Weights of a small GPT-style language model, trained from scratch on English Wikipedia: vocabulary 2048.
Each number is 500 + 25 x the weight over the matrix's rms, rounded and kept within 0 to 999. Layers, rows and columns count from 0. Numbers have three digits each.

# layer 3 MLP down, 256x1024, rms 0.13, rows 0-108, columns 512-639
461506497509561518487506518500505470501502504530493484440473473497512526491470503456450486510466490498505483512456461472479493539515467480511466494515501483521511537473554451501505535499536513488496475505519535480516546544529481547535480516465527544476507557475508532504498517527506486540505488522520508517493521510525482514473454466489497475461529482493506523495453540486493499474480
528526527487527501478476513519533508456508509507529468478441504540484438551483489472546493483483465482550483516500527511459486461455485489537522491438494490498538525447482494462513520450452538522487571503475499516522466555482558477518549537487532509521475491464504515552449549471506527505488538523472513525472487495489520510492476487485488512525514485518483503506475550505529545517530
441537522485508517525529514478504484510467526479513497517493514501490503497507537522503512513497522514484477477488481519526473465481534504535486470479536515470512543503502483522474492507490492475526518452501484483458526496474484501507486513462463506482477556461497532503484467507474541510473490516520552507509481492527506521507504444482507510515460497553515492509483503534490504506473
533483523490496528499517448465470513497463509509496518500501517505460496498487496476495476458502531485484503489495529502518550490512518537458505464462487453503494494491499507473483523446531543544464524472494490528448445479488519498492511497488471528492508523547484514480479501518509505461491503477504532429523495513522484497497484498497451509500477451460483462529458505467521508467509
493484518559455520526473484498551491482498504499482509453503462496489519469526523471493495505500475497498516507478457505534482485522540483500481441459507526522515524487528499503499485475506510435517509482499506493493455509546459491510476521475500525449519520445465485520491488490524511458564529467500510451494527550547520524504529501475479494525516527515519502506470537512473491516498
554532509532483449481526514499500522503514443526497478485489458532502552453485497498490501512493474454478479547539455510448453532455478485470548509520507474471525476551466530511494516480541479452510473482502531484508493551510494489477501510467455506533442513523472552512479498475472533503518529510488543533494534504508514490515521500464498555485460534482468528507519510473508460515500
507539482528497446499506484496477537513513492536541543499525540553504507513500515517516463551482495471491522510463492481506480517477487473511516487462480493522511495466499493542522481485510536495492513485466468503483526511487530518494476514462476495465488458483509512529479495491527547480538477448499437517490477485510496492468527532457472517465498489509514475454505522493516507491484
482533562498511520468463523562492521521522520508509528437490543523525512514523528504527474509497476503477516489501534495501478471550509497549518539528497517492522452476506462512521525508529487499529527461471475517491486457463526497526526534505469536504475502477492447494492537484522478526493508493554505497450516491526525514527511518515482470490472542524525521506493489495478502498451
486511459504503496516475525539546467478534528475500468485487507520500458470506472522505508548501534487502509512491490525521486531504499475497483486492494468545505487469483520501493553469501499523474542487488493490488501465506559462486534478491513447481488470483513508527502508522490491508506530479512502492497516495538482482546484499489509519513509481508511503493506496472503511544529
518474502518505476476460506490492505518501472505527496520487461447447481473501484533491484529514521508504509456485489489523521487485490539549506461530467514476488501482501517490503489523497459476514479516472508553504503519484454481495508487498557479469441464501477493493495515510469500525522489496499517474507471516482476500465464508435463491464507481507492505464499486493485520529494
532491511541459468488488545505502462497518486489476495507454474523468483498515537482519479493505521498496513440498488485484508503452554535478491539489485463478506511504470492479516508462545456489479574519522512469511460452474472546520469500531503544508495493484515524492485518480487518512536508492500470508513557509460509477505503535558475485513478486472467479535484457487485511461529
488504528461500493485492487543450507510525503494472514516486508508498520536504451484491504485520477501508492517494480469447534524500489449551483522514470461578528472477528520466510496509498521503503536501519508496490512500511513520505530508489515484470507543443507429488474477499510516496464498471501486524461515536511486471526517472523507492491474480547548528491492466479504479500490
495489457467551534451485526467457485494519517543511568457471483475535494455503502500474460435519442510465501537510492496473521425455506503498482492479482495468514506484481546544478451508511509524507559492506498488467538484518476452482503489463481509508493502516520497503507533525545517529498479541500486536487506511500506535471507484509458479497514460457500501512471521502479461501453
447489470508485505468474511522480489484477490476523488496513533485494504455497503517474447501517491517477496482510532502501522496524531489482477505510488498503501505459520529491530511520503497489484507557504529506484516468522490497529501519527516480547508480504554538471519516498454552476489517515512533500529547464511483512474491493425492501491460492456508493509499495519490508495502
477516486480474484504544515523526480486495485516503556491507503479497550499523481503472555528527480505477496530495479476454524498502476536484554494478488483515494457512477464522500478523445490507539487502518497504524497482495490523503494501506537551510500506546510518474534487490512514556495481474483493490546556472500462497454487499486477503546511492502471503439522538495460478477474
451511536513501548510545510473494508555458502527487526513537501500469537474500510507520525473494488483439494540476456507510509543506523480489518435522472430492521496500547504493528491458507461507539448429545481468522524490466475554442505505507498531535520513471510491524514493458540514499487514477493534501563455522558499485486508513504521477526488505482486497494498516436477558510461
513468512549500500531520477535495512504494452485481511462492484480477514501500486478454504506469486477459481520489501510482511496513496510525530521510498501464451473524508526488514516475524503510478505481522520497524511469482456530532520485497447481526484494464502508533520526485469551448463497509506534530469512477515528489429536547459514513520500484458502470542488544478525480502478
531493492519524500506530493473527480447535471491500520520540478526471538542504471483531474513437505498499452486518484469447507484498526539469484492468513487536482515507501516528506491477515478467500477548447445532499524487543499503489521513494497485456506495471527542562470516507519474509493483509502559506493463524527540488480482511519515531509499488507495495502499484485476520466521
435563497476484518520427472498516502515486553534485469520490526529464481515488462494495496488482500506512539488507536526480512467543507476500520494541542542478520472489494535499503503512559522489495542495507556507472483503475514502518532502481511522548525487503512454478516520539492501521474485508519530527531492516459500481515524468490521536468521503479509487535477513492488513522488
509493520505515447522535561498496503496534476494518514502470517479498489490484502470513498484504521508524487493491503478529560558523502476506509489504495493465442477470486475496503485520461493524514493478488464510520543506492492485460477491440504442469533477515521498494506484507501521497470498493511514474468495478488463473462498537478515484505529475481515471496488518515516481494527
512469478493484532500520483490497465535515479546529495501499443475479509534458514482502511491516489554489501512489529512497489485485472456511515481471501466499471471490530511508483508524476505526495492487524514499502519521507506513450498487466522552494535531477496485534483506519481497506494463458491519512503502525473510523499501515540522477516506537517478508506502507514509511466486
494441495485486505502531494492496500486523484519492528503497483528527473568492492513495492515505515475501510494474513515522513514527492521490472479480517488495532540498472497506561458482469525519479475492506508513488477468536508497479477484466484467481491522546489485562503492483512539488526516482497525440498508458483433508526471519472517492488439507480493552531485456543485499490532
509521481489499519571520533523531474505521515520462471546481471530488471509499506555485556538487513491478478495492503538515497526489493567481511494470492511496518469483502508475543549507495497507510529502490501522485508466558492509485491500472451501506505484492521465540520517467560521534548528525459494495521498528537532503500480490514511515421461500495517518550520501501498463529457
496510480515518520530532529521464543498492459473496456498499548500466488480526479562508527481505497518509517476469495498512495563542510498524509495475502526522525488512533485546530496489528515447436489528539454494461492500528505506503468511495545509452508500515521476488474461536506519458505512484535521466468433521486509517506528479512519506484504521554536455524522460517514479485456
457529472482503473509514499538510516504503486494487480505475505488500474494454486532490504477500475515487486492523523472538547532520516514501494535500533515484499490506518517481505510497513508503489481518507490497502472531472543461555501509489495514512482499529525484489527492473508516504521548484509479490512529516527523499496496507480478490474505504501478489479466471498503471516497
457497513505504524477544473486467524502498489508506500515518462513499517535497462535523477480471512533498532527480479513510474515487485466496481522490455477529521513534515486508524520503511507561465527521515513522524546477514545506481493510540522495513511539478472484477500495504488532462473466513502476515470473495469486475481509511523537508493491553506515520520504503566490466503503
508471493525496520486487514477461525483494513508518487447465498497498480493488477509526494544488511502511498496521529504500539491483525483499489488497506445462492488489486488481525499526450450502505494501513529503475477471481477477441483529519525515475494540470490477458468474476505484495492488505460480476495468519523530518541474547502494498536513534495540503527471498509463484476516
475486503509530494480502503541503519466530504533481528499485484544537523499508516545498512514466456500448467524440475524482475464517531531464507547515490484475531528511487500532469480506467472490532537510543494471514509468517473470477460511461512466466541499510482531472521509513518493530503527473465494475515495488499494516519493479491457510497522504498486490475484460495484505539542
517486470501485504480488490484464476511495517480491498466524471512527481473506540509509537487502557524524504486472525496490464529498473447527499479509464539487520487480471502475488523503506528467524528493511526462518487490488492456498462481493491546488543494498477491468520501517496510528564470520516522517471473512532504518494476477492504497460529502498528506490529495478502539505456
495479480516482507526459465475536500497523495469469504481492467525513506536513515548505542497496494514463521503517485534483481512532483517516495463477514511502497508499507480477536470490500492477500494509499541512509528504476514505538514490529511543502484490497482505484513513487501526504476513516493478521501524546483537496492491527510549529498529486504483522466533501477497495521493
542525468528477485507525495547493493518500487450500526484510509504527463504484514495541510463511490488491542530513501527531521535538520506468502530522515503548516556524483508490491483500499496510509542516547493518485472540493467542488501490514470546514521516482515488500533498492492512469489525480500554443534493530513505546487549455495527482463457469471492520526471461459493515462460
488492517503506473508504540497482493514492508461502532461468502479482492505510462553535496515524493514485581488477467496519502483492487552519512507533511512544490482495457488513547476510489519492545484481528436521497494481524511464549461498520462510527485493547509517503491520503496469546519517457509475494506475523499502518490549489500527488519496531539505498541464491492493506506489
532495511503521486515488470522555511521518523480520488486474466513549486525454493521522524518446493534499522490450479513514480510522489479478511449480481455487500521527474467492440518524493503516494533509525513481475508487503532540448504506486484539534514468474487496506503474469473454545535459449501486486518507475480494528503467510510519465530512488526465517480516538503457494484523
507512500511538516498449517488490496485522512546520493514523501481482519500525505511492502538531519502456488500532492495451471480465532453490491487501521509480529502460517501516465557428450498502502460525517487494485488503484464498526508491480463506512471518507491481496481488521506475529498502509447476440474480511504485503507472503484492511477496518509522505486509477507463550545472
479497497478488506488501523463544536497501504490491535492493442515500529475536502536497536453500483510508480491535537497497490517499473505536493472469473509530489483476485506441531485529509461541517492574474513519440515495502493541525495506508518528484511515459483489529547514491511520526466513499521512552470488492491492487505517487506482527478482500463552488490503531504502523505478
499495503498447484494502508470467499465520494457516575431503467472468507522542510504491473501471495494496499507501510468494541545473493490507540541462494469453479514496517490492458542468496517465530519491528501485535523514463448507486469502487464511494500487529520468483490508475502498502469534481462503467466517498544513519468496526490532425501483512517458519482499459493498492528506
520475459479476449536527503521542485503485493487453516458502479513507449469516519524514555468508512494480517504485503500491459560463468499460467522470495503483478516513510479489510522533484472500531480530536470488512499476548490498469482478491495534528505462459492519460525515456482469480487469494554492495487509527513506499519483525522507504469500488522498542505546519520516512516530
492482514474559497474531475504470489522536523520499531501491489490482530475469485491500495468496524480501483477505461514461440488467519515498501482505497521465519462527519496499506475469503469515497528533525498496472506523516495499503519471520538507459488497509507466460488512499472547434524487511476497484502503509500508519489480486548507511520466483475464515476523497542505546505496
503489473517478474512485506485511509522525512497485482506522514448492534493443471551489471500506501528474502515457526482501500492510516496497467542504503508513548507502530553511452457538478536515515497541479492489508517508483497471528514466524488526529534516494491462493457535497456493544473481519507469514517532501478511474496453506515524468535510513506506499478519505481470483496491
503480496490504516533476538469521511497467484516497486471466499520475475459497492472498517493536532533432486530526508508469505481517507494506527485531477505481529516496499496498529500468463500444552503537473500486512512507465488509520498481486532472512484528509467557531495505507465511520482529530467498455479461478476477469491496467494493487441483455481528526516515513497493515486498
483505504505533496452464490550506519495515505499489498533537480485521528495520476540523494477519451482510491531497510490489513510507524522477495476439496491496548549503513539467502500496515465491534506511484470500489556522474525505517525517462515503494485482504490492506502527484459485507514502519509542414495506470459480445519537468486521534493518469528498533495469504522512494539460
527505507491463489480520504514436503518528499570509483515470510465439476504504494518517496529488485493539510464515492470481479536518484480474532491516510480485479475490517461496550526547442518502501505521492443502528527495506460498514488494513526508500493442455496525519532477497520508498531536492460470537542484514524493501474533502528484529495488496513535472467524526508530466527495
506454525507489479483528474499512513515498508493466530495480518481516513486532505509502502535469497486491508502518467520494518526480549496489471495521498523469475475519559487484458486462530471515493454423506506514500505550527475537515488480477522497479462476457511483532536519482501528513510543512535520537521497511541507468460479535462536495500501467492514471485481491493495486503465
478499559485489485493513507483486483519477494491505504529470489516481503504520526514483479502503493502503464519455520516521530530439487437461495555508501490513438492494507553531518475515487491481533502485483468491494524468519472488503494499479542498508481489540543483466498472470484472526475456505461511461510509529497456514500511497561486471470496476524487502515482512502475453478502
523505433486496499502519498468460491515473463473453497524463477519490533488473544507471502489511517515504522461486517500461475513541463443506476479509509519477486499546519534511503479512479505460461471508511511501473495524511468459472525489499502491490475509534500523550485519479488514509503481512482456495500500486513498496502486482499521486519541545559507531476461482524460489471518
501512500520495495540483497487526497500513494520511471512505488524524512532436521524459493497482500492453512531438533504504512528455476456500480480472444450475523524478501513525461552506540531484490516506476474522455506494513512474521528484513492533443520498503485457482545472507537507471513474502489548454482461513506487510511522474518489509494478454551498526516512452519498477473505
503469494461496512480506492523486515517478569500487524484523496497502543555528440489486461518463491491516490525505519499480467490500538489524512502469451514489532467507444518491516488489478488506531518473526475500497454528500534493500529503483485535522506483503473473503478501483506438533472501503512525476548496508554488479557471490495527530484511491536502498467511570490513511510524
480520479483454489560485505515479522487488501513510512463491500531529515460451477525527503511496532485486520521525492477521486518484487492521542462508480496468522474494471491511492560511510554499489476497514467460535544527476456518523504512529512467473495513509510515530537480541483497524530489555501535514504517515451501481511500550567522481507529494510485526491555458529510494526504
529510525520519469515506477538563488522497523495509485478510507460477511496504543529515472508497501478478510535517512496498518474460500512490464497535496498482492499503463495528499517510496473481508523499507552504488528522465491511517512476553509512499483511519471508482498492488499522494507530530490462482506474492509507497451440530473482545511473512492512507499507468509527524478503
540519483518447495462501440518472478509444486517511512479548487472537498522532523516506521514517513578481495488513505498532519468502504495537527514500494499531491483499507494494509480470488553552452510561473482494494499491504519550518500494486537500471472504476494457503485494530505472454512511500471480487516487482527495467508523495509508459537514476483519491562496505500473472469513
531467472434487485521512490489506457480501498486509514491527505485502512487470524552473504501485485489537446543508493495510498535526501465514501467493528485491506493490470502531498510491479478488531550538502494522480487497432515452484525487516509532511512521493456502576530533507488500518470506496449497527497530547506488489499517451498487507521475515523495517503514474471517475509518
498458547500534524483498488520525502480507512521520492506508509499519549472485491531501538475463465530487518499471469501509493512510496518478530533475469576504536521500509494487491507496513527500485495517485518499520500499508571516509496523502507480486541511507517487527505504512481513521538515511547500496501499498514499488466511479476543514455524461520494493507459527493469502491481
464474467528488515490508562523505501474505516514516487458519550540519435469509524476500509480488503511462503532514490505510493521476514501484455556486486490502525495510503485492502475538552474473547527466504512510510503483482486465493498500499506494515490507522489478469486514496497483517521513505469498510502441515565499555498493449474501475449514505519557511485494488556520496506464
478472497471523462496486523516492501532500495527509516479480513530519450508512507527511523521521533479483477451492524525503475480457439530527478423515520531521493498505470480481476529511505470531500526493492454518448495460492518514498511509485476520522476502502516496498516510501468501500496466481534487469513467421498536514439499492523492490508498531473517513481506503510506494526466
503524502498507532533486561476509456514504456493507505529490485514444496486465462449505496531454537491533540500505494508495491495533506510451494538487565508538529534501487489496478476482496508503447515539472511505494528530502539461491499492548490519524512512479507511495503514520474512484491514491502483506497447516478461495489485523492498504483479517528508486471469496529455481504509
540513487498491532465547535490491483520501500511492518493530504497479494499568481490498518487474517535485527519530519491508512509537509531512495519546522502504491445528497528501533525486507505486542458472489476511498539469465479495488498530544479512503490436492519522521483529532511427512509498541456603522547488489526482450526506443516532469486507531500521503497504497499507490519502
496520506543487469468498488474497485486490478514473447507545526531494456489504524431471515539466514527525478498497511503476489512503546542501535550479504488510533483485508506503510516502509520473487521502492502504516521464474500495538556556458517472471519491504498552477489500539463492553475490481493546569512444524497503487498479497487485529504463464551532511520560504505505485470518
526526513464482486486515482524520508495479509511515458499500483499464502469466503497502484518499482463478478485503451515526479494497474502479499514455489523483467532519472538490464478475484492534496515521513480466505503463483477487512485462500486469495457488518512506499503507533459525472512511486486545517523447481507510508535449472481485481484513487485505536472486509485460523494483
510537484494514501505513454507494513476538472480494529492491499505521505531484545515454516478496505463442460505486525493513519522481512517469472521493469498519449478504494489491528502512484499471481541476529473476469451473455459475527470485503486510527494470541462459513458433521505492464478519486522504494513481505482476446466460515542497482465487482490492525472437491481505494526502
515505469539503511460539485508496502501518504522551505533486467517540479486530524508475447530497508520513458522490506472522501511490531560510457553579497486518447492522504465463504490509521543479486509520517544517516517482529470512477480503503499520452515519499496505526519522493505509488503474479501562481513486502513513497527479505469508507504530518490480489532508492503499531461531
492503508506496481523459505546493484491500471532516498496521505494477504519543463514491483504491499454512485519502497501493527497490475512509527508533490499487480511531501521491518505454438521480483515456515495517534550495549536467499464475479487475478454502477496485539498480483530450470495461489512504446485522502515521475479520528513484477496502505513500500500498524506499502500447
493484507530532540526498526512501477466468483476516511529502500503489500507497469439495521522458486508528506529478512447503483527461477511529516532519520489511516484486496569498514516553476502468515489517524540494487498519514510483506485518491489477479470523455476494464529520490499460537501496498488483518456450497496514496485472524510459500477481482498497514528481477501508537478565
487566504490526508472481518514490504495517510481511527501537479515519486508482455478487478476497513490484502504505478488469528475518455524484481482492475488503497515484488491514480522519475499517490502566511496497457494511508473478487506454464498465452522534476524512470516457499498500531533447504487484550500477472521512505473469461496464499499502515467492504522472514468538496514485
503489489469505540524515492496503494507469498457507518478496488483501478524490560517497493541515522472530494489520523472498465547523539475526535472517501503558508469529487519503497516482478499477550519469535498455506506469455464480490517505476467516501501500449547537473498511479498511470533474459495526473486442473490508490459535482481496513454507504526524537469514506510498446506485
485487540496457454512514512529535481526510512498508517537510482513505493497486487520489544503500486522469511517530492511530548457507540460500487538468496495491552493517462518483495517543475513505470432518488503463480454493463492520520556515493495530447514501512532499489519486494497511539502483516504469556478551516532503479530490493532509512493502476548536507527520447512478546530477
448518485522462513485491520483465539476531492526471500498515474510510489473502512542492527495486519506501474495493509491504420463537528501464512500503496506458531518546501457512495498517487479527473483488510493506526510482489511536507491514494543494535522530543513524476478476501522504528565474477479491453524490485513535517512482457506490497488493501496489466500534532521519476505504
475538481500508512529499508486503522505484490486475505478464504517483484494517500504474488484470515496506488494509498507516521492471503495507538482550521542520500527485509476515497520498486518481502517492465520532483516520470533475499478517488511449503501487519492507528502517529472467486542452482507492514491541474467497490544474511460483522513508491518532482506509474487518489484495
485489504514538508493521523520501505494510507492514501488477492474494482470528479435518486490499510517542501507497495507510471479460521493490530456511533497510502495498539484543494499523515499513485477446480476491492534489499505439499517442506489520491510487498491497476473474527514476502535498484459525509502502515457489475470559498509489499517526514507509477490475498459507528481531
464516502504483474505506497486515498505487522494486503504473524465551543503477475471528505528493494458551473548543498523508500512452539521511532519527505507506509528515510458510466531468496485486515478535467487482514561510492516502496485527485498495488510505494501524474540508475503490522520481508493502550438493515500521551498484529502476526463468506526496478502499502463531512536469
477493517554510446458509452489500501520539507446480493539526526583516482497508465490492500491468488509467505473502512438503528481508501542514506494477519516515521491519490456522492522498544455510524493561495511512478526487486488482498527489498481506499509501481493475468455487492526518488477516546481496497530506530506499506546444500534533528479502500448481510519504523432501507498505
533474426495465557555510462526523472496439525513473515513510498490507491509493544524479487496455507528510484462502497503522466521462548518526497479521454519451511507491473509496461495483506533500478510544461519538496481489500493514495505516556461519487543515486469446541478518499520498523494486507484492523497510522466507480506488518477473474535496512453479481558481529509532485479510
506483478524498515502514519507504508496493518481493521489486496487506534508513501524526484519455496522462502474525530461509504496506496485458462528502535488526490502517484501467467487493519510458476529460504463471499512485521516505463483485510513481482512495463459486541458466490483520479499478503515518505498524528478487472515472464526528477497478514498518491512507502544529509530517
470495513538512505558527565525531515530531510528468497481477465503516500487520560467498513505496478526491518469474501485507507479499497468488468484497484474514494495457524477486480538525530503498471506487505451481538552521514543481495541487521475453442483523505539494517494503528468517503431520465462513465495528503491463498463489514487476531465462513506525483480466531502520540471490
506478492482500475466472508497512469529499536450448486515538534497523504481490553533573481499541494483510487470462527496469491534479516514472493515482456516472537510493493491556572563479499485479499483508489491480474503486513488481464506475503544482485511487491506471475461492523486480492467512457506495539498481476498521504544502527502522499491482536512546501470529546482512527507489
502541481507469469478511520534474486522545554475515532498525507487495518512523498482500498533524486509500489516499508496493542493494523447448489540486536516507493499521471497505540507456499494520493510431494510468456466481487527487495484504486501488479511485495502538484508510493511495520527531540497524470503530494558481466467524522516524542475473546510486468554485483538456491473512
520489514473456482511489465490474508517544530496518448517459502511535501495495524509496503492514553517504478504507481524548504533486475522477541473496501495495508508484450490484507506495514495458475513537528545481476485475525496475496466495502551482486493470507515511532543523535510482500485499494519494525490521481502469505515518516507513495545470487492513493485490487471493526476482
479505486511498462495514516465436505482495466519504467539514502475506508501495451436522491506489535477518490501479508503524529471517501538490478485491473464485526474503508481497498566524521530484496516474511453486494517504487472546474472497521488459511476519526482491502497481484519484515495481502513512497538511524494547455494502500499497465458509509488505503516470497461478485530464
452488498486477523483522522518510506513489511464478465517529535466514535484483498546508503488496476490510514490497529511504493494484475525518526486533470516498465487514479510468525499511498518494499439476505520489499521526472485502530492541484507518480518525501518485529521468482518520456525514497508498519474530509507507507541515494490505489528504498515515522483504499501487488450503
484467500491503523537527494462484514481464526477487463474555542466477496477496462484518490491531520481474455514458529459501460540516480486498454519499499497507510530518488516528531471496488522483463514468477531523486513490485485494546541478524566542509497533511482541483545496469497516525501555508518498505518502486517507519526511521555473492531506508495465491510537513504488541555512
465509495479488529497494499459504514503466489449478489473509521469519530476493551492508518518495517478497512477511507512523485492495487479487562490538493499474520480524449508473508484482527514479483549529497514486516486499468533490517532476512506494499497518519509476496504491524513523469538458497510443595482502502504509470503569507524555508533519477487526493497474506492464520508481
477505488499505455507536521470506485525481477497462460494550494476522508471503531483519538485526494515472461473539483479534484549507493502513504518491476529511499564524483499524479447459527476492504503493485522500454472505515482446500524512492517470532507502516490465468496484481471500512485544532501501496561509538486519496501518526505507488538515508512507483506508484482496487524531
553510529474512520503489469474490523473508494478504505535501494508523518496479508484451519492513515544499489461516489491493523523524499514466485466509462520477486477495499479509495487475463437483492497507494518514555519522458510482505470509446503492522522545531512535510476505474516492516502527480454500497500511490508538514501507558481459579505493510519490525499420456530465495447477
529521525500543525483496462486492548458514467497501548544489484517476510523479489498514501463519482517529473539517496478500472508466508511508491517498495518492539541530523498498482466488532521514522443521468491503485486494483518497499469492445483458489500582527475467559513501532503535496476420493521466463520490474482526505474507501518516482499529505548519511497488491479506504502511
495453525484484489479491490501497489467507488566520492513527523520433480523497503534492494497471512518554511460506481479523516495474491517485487480527548455527471492488476499489525450529500475528557526524505488502511510522488498512542508510513495450496480530500460516525481521491522507496542475479519509487524509504471490522462538525510523507467439537476523512482458500498471557492467
505505516441497507490501531457528489493485527488498488478451526479493483504493507493501488515563503514497457490521490532485471429483516481492518534516513496522546494501524490505487514501474499498520490489571526492486520496474462504489515448485521471501470484482494466479504493499446473478489480496476487490500467492482502512496478501449540490504506510474485500511502521495493505515506
492504512509518462514484502478509494548496541506551511501499499483484492501495533508529480526512504525501484461496499487489532515514492480524521528516512481533484483480540493506513457505450498518498535492544499510487500516512526492524505476479500502458518503509453472510494572485499507518487461489511491457524523516536551447494473518540503490488515509507480496497552534526504503484519
456504493542524456509513496491508495474539485543533550462490495530546541447462457540543501513470462499490475479515522479494533429462531562515486456499512479528480492515469509497500501489511481510513484533513523528498504489493499519542488506515567534530517481507511482460476501491446524515495561504473511504475551502455472530510484501549486509498525499423515491520493518526528492534509
488460451505468432464510524521498470500517457481475499531534487519492520492466466487514526494480539497504498509506486524509514505469534485509499506513527502482500517504453532521497504498510526514513478521504488512497485527479489517526585490521544484494495488534525494468536508492518502485459484549484461521521484472486511496471491467515507455500508516504514512493456521526472529504562
537526506499504464512498493497509451445547515496525521490521492535491503483503505469538532467503469501521527491490500485474497514505524459548510487508525474488460497542498496474505487458496500515488528463472526515482509528526485523463487483532529488525501516485445492487465480494494467473504527503511497480527469514485466520484507467510528538497538492517491489481489560500518460465446
500467457549500511488510475544495476565485454479522531479437505514496451497518526460523502521463508478457518481535473520453500489509496474509474485514502492549538479506498551507478522534508479510498470478529455496477477510511508464491484472498488527533509491509468482511518487439511493473549539523487495495543477529495473520515499475476535488489510457483509515489463475496485496465460
525518467494500479470475496544532504489504492452507506482527484503469506478501509542591528522499507540515512479511461470469493501503510464529501452516511492516477506526463519533503496522506523569536521488520471491514511493532492522531516503517548447452507488522506488499460510508504474521484501460492503486489536497521527484523517494503484484493513506519500512496479460495510459487442
456498471524523515494519486485507476520525508484523481479462486501524507518500470492516527473508504449507489440518489530505502512516526534520505480511497480511533508494502524486521545493484513512514452485516527545533466477491480489505497524474473480497494516489476483484474510498483433468526475517505517440453489544479511510490524512505497465514524425503486490515460474495479464448499
481474541486461516486493492483526506537528508460521542565517495539549469483466496477467515531500515518479523531512474496510484491504519481479500518510536485527521498468508542485487530479479498532464493495516503477486504524479539512471547533474502515472528582499515485473463505489520543528440526490521490497469485501510505543516477499514447505461510535475499555503498454519485521525524
490533538488466495476511518487542462521520485516511492521503497477561498461497511504500475518531486514482470497537475475503532501484468505528506472504511529489505502499493502526423529495496501494508529496503451510507483450530476548485472484476526483525509583507561489517475529502553472502509523498476499486503494503492504509485537492517464490531509493459526470489521505442478499483503
496498474507525505465490558499466502531514508496509520540454500487520513484543511490514498479529534502526476485533469504491509458494539484473471461479464468543512503498511502501495504510539520469548506495527459478473512485497493493488553449497473553514527555507499462474465492466508535515508445513480497513523430534573434449481483513526468452553488505488543462489501514495494509487506
503496517478508494516489500489505499468526475461464453524516485542458541477494519508502520510538501491510522497518504512492511550510469471532467520545476480475457499531510482490517456509493518482504507525434513531505509474455501531466478493507515476486450490494483564475484479491494488514496543500454524471545485492504495479506492480500457492512517468430499506474497556508474507498499
453523486509502508439508510516503493485510498511496483489520510506497496513537454478464502524499520453457513528520556481515500477490478549540513500545509507550511505527510484460526538501524539484526499545496525508468499565472518534481472528469491483481502519535492475486486442497481518473495447553477474512459523493519521499511465490551512535485463497483542476504533481457475533487488
530453540511544532487551505505479500510516491506515509500465535528466513525496487476534539513533505505504502485503489484518465525524523481534484540511509532452434477518474501479535472529577484530498461494499564481489554479487547522490529547513533453524522511450454548513551490529477504495459495516514501486499505527499514497502491507487476490534543503533504532454467473506516510539540
489519501543548509493500504518484481484437541509530462462498500522481450521521491487516503522527480496523488473496528480480522519526505489526496490504484484472457498456497459474504484459524514454530488512442503463530491526503482461532512494492471495534512454485506538475528478477459526508545452485497534503510470480478479469525515448502469559516513493475528491487528487529525484502499
537464465521494501482507489512519536523540505521485496505545525531484498497478519532545500539519500487512473479493543529473488503526464501495514510518510515496505519515522489508529489498487514498502473543496522476518486504496464493491510498517487489419504492470472521530508489504504529443488509500493499528539562520523510475495497508516527545497487509495485442524453497487500524510492
528473491538537496484498543484513512431507497511430490457463500533524490482465511521495552502494474515488497548531500483520524514491516521486461486469517527466504508522486510496478522528526499499506507535478536529464447504487511484524513509556475493532471437535486465534501521528510531489526502502511503536452468522527500520484507487459526526499514548506485513518478528478520504539501
497495493517519496534511454460491512541494516533469504503460522520495489466475533519511522495509488522497493549527498499478490527507488487542512480451536483439495497503537518502488476491515534546518507447506489487521483504484482519494475524535497495528489477492511514508491522523510474474514502470495483517529551504493508508452476533490527508506501515519497477512523479542478515554489
506520507494549516515507483466508529528495481525463511522500489537461536449472517536517505454495518544503505516467488515520474498493492487524464466497510508512505507504543487497522496514474458446490518501537542518496531498501506467516540514520505492430524523515497500449526509517503513510466540478529532450512464527491519456544487485515466539490532521464497496476526497499502510522513
523467504504478486426495528529485488456498501464522526531506510496464526482545503427516495507507533521474503481529454486526540544482451479488509483496513490538479450456518491518501478491548490466491550497517579445471515526481524558497454472518485530491497540506508518541496495458545501528525531474501524519466534497495500514480516516453532501462522455520547534509525503477521482482483
480492512510498462510555513524509508466496493505487500473508482537552519518486536449531496513520484510518458487495541510463538515471530542549510561500484497535456498541494490456525503456515522457501508518521472509556479500510496491574471486516535551459472503525473510491523541481479473503486512494484483501495522503492493503509517545534501451486509493537513528506488533489501548507456
462529525513506503501507452491488500545511534482462561490541514470531518509520464481482504508508508497482487481507499477483520481464503517510511510464519509508518504468547526539513520485481526524520477504525515504504493463510501519497484526463460511516505458545507498481489507527491506488501509455468474464468520445489517466505511499502513478460471523507455517506501503509489439533499
461508543512465571514501491519486503474494522454522497524500457489508519481522494522506501532502512499507507490516522527516522533455491539512489484536480409503474529468497450489498472457510498527484525520472469503472513492540473503497520570517491496487522515506466523453531477491517504467470536527542534488488483506521476498485483554533495502501492505458473496495454514495535475494525
497471540454483522473467537509486511511499511510535535511525484508487494541446480516516498507474499490505524464489499519461503483471465509506529485520513511531471527511508494485504499488468499502478495520531462562498489485521498507474506492508451504455476480466510486515511483521518467508495478483514519484451479502516489475523488480481491513489439492531488503526517466492519484556506
523520511473503503500470493497465473505498509462513507481532490486435515469530486492507479486507483456501476472496460493512521454492503495473507545525505478515527503513493479501484490483489497506485443496521506506502493458476456521556468522503527482518511535489471512501507485481483468490488511492506486552486496535484464507466560550550527530476517511519481476518478515482493501533459